Part of a small language model's weights.
Size: 12 layers, width 128, 4 heads of 32, MLP 512 squared ReLU, vocabulary 7636, 4.33M parameters.
Architecture: rotary positions, untied embeddings, normalized queries and keys.
Each number is 128 + 24 x the weight over its row's rms, rounded and kept within 0 to 255. Layers, rows and columns count from 0. Numbers have three digits each. The size before them is the row's rms in percent of the matrix's.

# up: layer 8 MLP up, 512x128, rms 0.062, rows 347-371, columns 0-127
# down: layer 8 MLP down (transposed), 512x128, rms 0.0621, rows 347-370, columns 0-127
up347 109:163102100162138081104116136125124160089151143112145118109138125150139082127128114136123138143100122161138161152136167130100146111135144114150120147119128174143112132111133126149093101077154126101131127111100123161079151098112093150181140111137093149110136154127178133130140157088123138107103111110086131160103089148154142122106084173086122149143111133106153098152123177165135143135109
down347 104:127159114119127125093100120106139153147078135128143117122178155117132152122133105110092084191114125085130169115125159145098142136132149146134114148119079116163112141126143114144099153154146136119114136125107130080144112121087165092126099122131092173096109121109163192127104112145123125141139116156120114118123112117150141133135095150113126150129177148116145115082092131118136135135207
up348 095:112158137108114122134136156163123164131124089115154126153103143158103113102108079157124115109121091088121137107133071125136106133120136115156107118113093149065151158134112169152128141136103081151168138103140119172147141125115121149131122154135118114127114190164100105125119145104121131115154109085090170124114098130147111121086149146121166156141163135183147098113109125139113141138160
down348 098:123150117100132144100106193162110114114175134136132151184110142135137139120115127110043110122152092152099095108119139138126121141130131119088160132125126140157148170159150167101109126121147164118148104125092150134099122129124151148112122146096164116101116093151146119146103125122085126173127100102118101139161143093110133164099103141129177142096107145132083117148121122122167128153134
up349 096:128146136071144106164107117146115085133123108157112161115130082103131097084119189124101125132118129098112159122167156137105130135142158132138164122154108115117140167069117152156101140117155142112140147094118183116137161135129127136117088153172120112119137126122076100157147112120116151176130162138134187124097145090093118112118150145095127100138110092123140129131128102147130130106145
down349 098:129147162129130109087078122154070103151134129163119136173136125091151111093139123153147134101114107113153120077138145095141102145130100117107116112123192123168132095130148117149126151139136134106133099088106176140132142105171146089102098148113176163129153098130134113121118123172108143156139141089127166128088115124116176121127113153131121128124122129110113134144112135168134184132101
up350 105:101145098077087105169136164116110104131103085118132124172121136135151142141148140107094115114077131143146146080150134144135100110140095118160086126101143136138157130131118085127111098119136136141153123165167123119145130143113128148135103110109141131105081170126115103129131137124080101133122142193109160084145140104102162133128148110159101162156149163104101144094148118161144103157129
down350 105:145124093132118148103184087101159124130139141162109144098142113133117117109129123182144130116121115130144088148110153123157161145131133121148102099132166162153121162149119147113147126139139124126090089127133127108130134094114115134116153122164121072170123143108146131140173166100122185137118106104149112126099107171101123058119105153126109120124123138100072133142124168105148097102170
up351 098:132139143161109093116121134152110120150164153109118091133092106097159087119092136112134146116109172092106130108113128087156137117153123130139114151105165166121129136174104125122103111139152130098148120100130158133109141130093104152160107109108146088136169126170125123115126116100145128133091136149148137087131151062179130100140104089163155143135119142091134163176119098094152104142106
down351 100:132099107136099113131127129145103122120142093126137140147106115179149137087109154140118106145115108157125128108167138152146178120120114123151135148158127157099139137143133125153158113132120104131068107074128167173128094090152123121129174104147113149118105144113150140115123184087110121182169106093147109118114135127078124122106140119129123130147181141096121073142130168175124120113120
up352 104:093148153082129103155141155167131125087099158132132090131094099151156129155133139114146113155137110119126146156144109128114128156101152116141086092137139116154142158119137133126097136130077134151187143143096128127121133134134122136073115135127110178129111141092096127101115132133126076152110104098148090147183171140163083144102137116151134129123128108141134147195138114141139132099165
down352 104:168159132109129136147136113173152084136151132092162141178109101151171181148118153103118152139126093140142114133128104125103109143140127137156133074130129112150095138095125037128104091134105100120163119127153146128153163131122115112089101113125098105105097087124126119143157130109127091140121122118125132111154107121120137127116103103179130147119145147108137176149123118139147146133183
up353 113:110143100171102116143091153109130090141111159082143138158126139129129154132127130158126157079087157092108141123143109124133090126146134120111088137139154092084158172100081130112130104100110146163131123143139126135146140140142134146157126138147123078134162126091118122160150167159186129114115118108125109125122187149135139164165132102058146129129132114105150156117102118126130126099149
down353 116:121080138146111100186105064100118132080152166112118150129132150143110123121157167134129158135112148142158087104068100135111093105143132102138132136153136115143124157142128144137140148159099110188142108142163125104105153137158158107140119140127167148148152121105144138109090152161134076136146145144083108122108120085121114122120135125106091091168133133111126151148117105136157148127134
up354 106:103165156111158154141102105136120113138093135090121132121128110121103132159157144124116103085140121160094153146152143106140107098114112136099205108142158125120118134102114161173107136114127102138123157131129119131145173139148138139149120143115153145169132116083123121079100152071129134103139080123069076124140133099124144119169146165130140150109127148137158100129115104130130124111073
down354 107:114150156119115140091130077074166107128135144058132132118117152112113152106165110160068123103126107133128123114150165129122110092156139115161156130102134133144154159183140091128131149146160113138146131138122122141138118136161130115114108100110122154139154118101148076082131127118144148172154123133148152149141095162138123114093145130159103188099122167100117134131103132100111136100111
up355 083:125127145151114122127125123092156131170159122108100074127147145141159124152118159155103104131148115107102100113163144135098093130092109128135128144149090126194172128121136107146132121153126120108134136095125116126140127143138173098124123095113117132151115121133138131133149155158170154098144112111121145117137135098139101151106151137136108132154179114087086067156089161166177069154117
down355 093:121139115122117132110125117158134107106133155150094142133147092152130118129148161175143119086103134161136218126113093138160127145159139091075146095068130146129131164150133143113137166138127128129166114171132122122119134078085082115105120130119134096101101125175119152110155145141098123142113147123106109099135119113129132125123117134152123120113128146170155192133112105134109166109113
up356 083:109154180138134171132149110131077134148135134094169151114158107134106077108134147108115097135142108136096137155139147134121103104102141117101151114153141142130156160181138163115106107132125110103093113129153128118111104141121154142101178129113203105143108137092149175098163132104129169097139112134118144108150123123156148154094156113115130102090137113147129136149107089102161150099127
down356 088:122097077121119113092132111122149127147138127104144159165120095146142134177104131147142141076109127133131172135150129136158110147177131110176090134141119111140178116119106115144156114164096096115100131161154129127130135167134127179147086125126090112144135132126121093112151147101123079096130156111098151136114112134118110106127114160101122138167087131146130130097135117147158132104205
up357 099:150131152132154132158150117131110153121086114119141111172123098149078122100101158145164115129118128156111130095140100157135104131088117111120154109160171154105162141134117148147153130114125127147099149123131133124135126120103145137129136118106074147089134136071157097126158123093105127170167109130113123113130137201098135126111105150094107098107164114147141070109132111154089173108146
down357 109:117127094149130081098093128128140138141148140117145130100146131115172105131166124108112118126106128110144110122104142125127129134154097119162126123135098112146092144187135131150124128106150124097135092150126128089076144157142116120119145122170146115167129103205104158145113142134169113091096155117113089147139124084157136112138127112173120139140105146122103166118140153106162110167056
up358 085:158141145128087096113123130112151122106103118105134117134146104145141090134093117094155104137123111113161120135114096115144059155109126154139104168205157137120193124116129122173092156124108099129172167113165122123120090149125113144115132139115100116101081100158118085162137137181146123131129125126118120115117152144101145140125126145106140125153126136125090087157139137137092140094143
down358 097:136131115096116128120117134144161114112145135124120149100112091152110140139137157112129139100106146153142206137066156168136141106131129110125139129097118134142122168145111143143189120107114146137068137117161128123148140118117120094132079095134117091136147142125143090105108138176145064158124118124142156167141094106131116171117157126124125159093121128094166142152146084131139103101117
up359 104:132129152134068164150162127155131142110173151132116116145133108151112101086177163159135108145162141177114138147108131099099166123120134123094077141182189156129100158133131102138156127156128111120065112098087153175139112114104141111128108128155114112108134116115122145115122111107140093143129137152145132108089117139106107113157127103131092145153124148105121152100109091136144121139141
down359 100:139092142112136154176107126163122129155115138081131179140129109122111127135105126167096127136157114158094092128128148151152150147138155073147111132135138089156134131131122125143166123080165137124147132143132078097079138110079123115143147201129141144134109131124174137112122111085108132126112108132136143084120160104129112121158137143134124071149133129159077117126139118159158120095133
up360 091:167117127077147142146138131128081148116114117128134143112090152140133093132109162149128139144096092148100150113095127125162104126072154096153151149132123132108096152133149161160142100129143172092099126132111118116146129113105139142107129140152103136120165123079142106123073147121151143190189136124141145120144123141140100145101153139130119130107113117119185053144141146111118122114152
down360 097:101109135142107116077107119143153156118136117138125186143121107155124113108152143099114119093144147172199133098131131122127129132127144098141143139094151105167158157130135105117129155077141129138138099110110134124123151117101140097126162082075173120129106119183130131122104132126127102095116138141155143099110155104117148140123093104130109102113093205115142146167149120132159136143095
up361 106:068144110144141102122154137105141179102127152112111088115135119147090121147143100124164140104083118158090158113139141124176170102099093115103145143141173125138142117120120111104106133143116096137117110181125101156108112125082119179136108133193149106175133162161106111100123133126132124123149095144124130132142127133124125143151135161125139117148113140163113113169158096111073126110132
down361 102:139141155141125093141159115158097132085131138125114163139146159132145109102151100159152139100131135069137162102128141129155160148148106158092114133141148162133149156153127141090109080168123103145126147147124140089133104126143130131157127112115120136175128120127117097125155127077096089138114095130157128116156097129142168086126151142144084110102086102142112182135098115116071144102115
up362 098:063172118118123142119156168124132156150152160150092140103194158127131136102116072123150165092137113115135158117126141098107145099136113152132144078163138105163120129133145139134175152135151145093117148142118131161167106100151126137122113129118113104114098133116121112095107131119109100110124119121117123121132099105140136153089100077121115150156113121172101076133116152174126098143102
down362 097:152137112113157130096172131180119123126097142161128138115081109112137097070107100134124156135126125171125174100146113102135114121158107171109062097138142149149139136109131124147145096132134121116136087101125124122153084130131125118109152118131144187139112112130149177162157172111157135145068138140152141089124116093134121139160124112128119142142162142135153118103086095134139151150107
up363 097:126119142159135115114093085114123093077119143149096151161153143130125127146147119078148168130140078134110105131130115138173140136114174130140096163135107095132141171114138127149176082112156148099129131107162161118134098110122130151122127176077128154117103124109105138151113118123150146164116101160184125102114109130142123169128139123077119179108141113152119134133116138156117137154088
down363 096:133118122163094133145146104119137152143125145081141156145102117126141170141149106166118102111107106148150112158116157117138136120192129138186146088142129169141115180144152109089123118183153127131135110112161130112133115126115146123137102091128109110094103104139107132107153144179086106135167157137094134134113115115136104103125117085082114122145094109115180128137127119106076096140121
up364 099:112100173149137129119139111123105167108138137121101140096181123128133093123100133084093156134151142148133133141093174132098100093168147116135149162122134145135117191118114123141132185110133098112175127097110125124152110122144116163161113149159081098171139127145108138116118141095157133117133062119119120078094136105142123155120122114150090125113102150150115096120109126119172110142142
down364 098:153113098122131149171106093138139128134109132128119134127114071098136157125147119103135146120138168130146175078125162155143135136082134132134088119173154154125115183123130119109141119084142136126106132100146164133153120158122081131130136090151159143115125136156098152102132102142144060157143147108084129091120126095134149144082111151113131097100124130137146133098148167170108124090141
up365 096:116084109107111151136125170123156128177085112110124147091132126132140106122142139151115124103154118151085163105097150086115118124120102122152116113103115145164161147117088136126170105110122182126186132079153153156142099116161098115118168134122164165142146174112146123097115139133117110138118127127138147084116101091133131097097103135156136154196154136124102108138105128132113130128110
down365 092:112102119125126138134129151159131150106116071157113132111112105111151092136131148135120096130136120089087146092149173146124125140138108112147129118083133145142140118130118124132198102119099174143102135135134117124098110132085116135124149164154135135137114109090139143113151114166119137098116135146160157079122081112108215094160118173111152136114131161118083169133145165117134117129129
up366 087:164135095112109098108113155114125137111113102131120123162141142127122110131099126095105167124125079121133128111126121127122160076127101090166146098120123109126121179169119129130113121177208138125177110107123144121073106167107179095122159159106148149148097143102147105122145139180104107129104126107131120148089131115116139150149146170153157116110135115121120123146126110125105120173122
down366 091:106144154142125139170114100159183121127136124161099173111124094124142123102167127137114114178114156180119132104132117147161096130140141106082151155129105143154133144085109133118115119110105077104060135126156139127135171110133139128139127138137161080125149119150123151128103091065108158116112124147152165116125147108129138120141127074123101112130112160150168095134142143116140112116100
up367 089:104139117108153113079177129108088097114152117136121125132120123133087138121129137143157142179091088172156101118179140134158135164133130112121111121093117074116104140166120143133142116144122165130075111090167131139111157106084097112152123145155138127104127096107141128104165151118143164116140137107096167140143136118125153121158159147152102142117160159092085108137118123158139163104137
down367 092:125140099149112131142138115157127114093148119126116126146140113174203137083130183141100129085111168119142108132129115169089105119109152103097106150156157139174131167115099176097116129104129120134117148153146114129159126139160134140100095130115125125144139133104095129138121120150129119170132138120140118132147175143137082142102131103100159131104124128092156118094140076170094110162092
up368 100:138111177149110126118128161131097093135109121163135123081107123131130129126128153174103148139125111102117151144155142137138137130126095156164081075127101114092125144172123152132113128085161132097130124111145148159122115090185146125138119169159177102146117158140089108117119142127097181111112149125138124124103168128095136132111071131128130152114187120113089111134109108147099102118125
down368 101:121137107113147119145109126108184113093116113131095090163122120130112143081161112132091101144139155106110047132108133117130096132106125150139135124109121136132113139150108146134129175150131144187087123177103183138128135100091102146116124120185143119116135154187166146133113117126140083096120128133146130124120119144137151138159092118140111119134117133161154140144164145126071133112127
up369 096:112154146096098148111170133095155146096116141121132157188130109143135117173153086150126114121152085129168126122159123129148144146128147115176142124128126124103099119133108154166132093162084111093124114126144115135120135091077148153117144128100111142169115108184100103103137146142138093112130114097155133149153137105120140100094082141116160132154132138114147110113161109124169102079098
down369 096:134147128139135109145112153115149141091155136096121109138127135130080089118110131088172101153123144120103064172118157086155140097127108119148150106115086173124154160080140100133148149116108136096132136137142115116089088098133130151150118137157159152160136144147142136124168132142099141168129136135111138097128161112093120149122107099141186120135108134103164182112135115102135179119116
up370 080:128134129209143154090139111117161170114115114130107157117137110158127129172124142117155086141116134116128099168117121134086136112122155096106130125092091098138136125137118133120150115116155139124148142146109127117157162092175144126120171102099118144143106127124128122140099138098110121116127157134116093093094141203119088165114161147128132141158073103128094098154116113119170122132095
down370 090:148135153079133129164122118103103068095152064179115108109138073125147134087140125120101178130127102140105144118128157149143107150133157162165113132141075143099129162142136108163115121168101107146141137112100150131130142170119148143183115097121113110088113171118126132123125141118121116125146130103124133151151122081152134079113150165117088152161150124124134144120141124134117139118141
up371 101:142064121090142078145123178110104125143099116135157157127140106123125114184097120134184122168098130104095141133096130147118112112160135124091128121132114105144118131119143135167111086116098075095134134130147134100137132135117128134164106159151112124094148155110140127065149127128126135141123123096173167137124127097124136145087155159158169178114124112102138153148117137131147125152095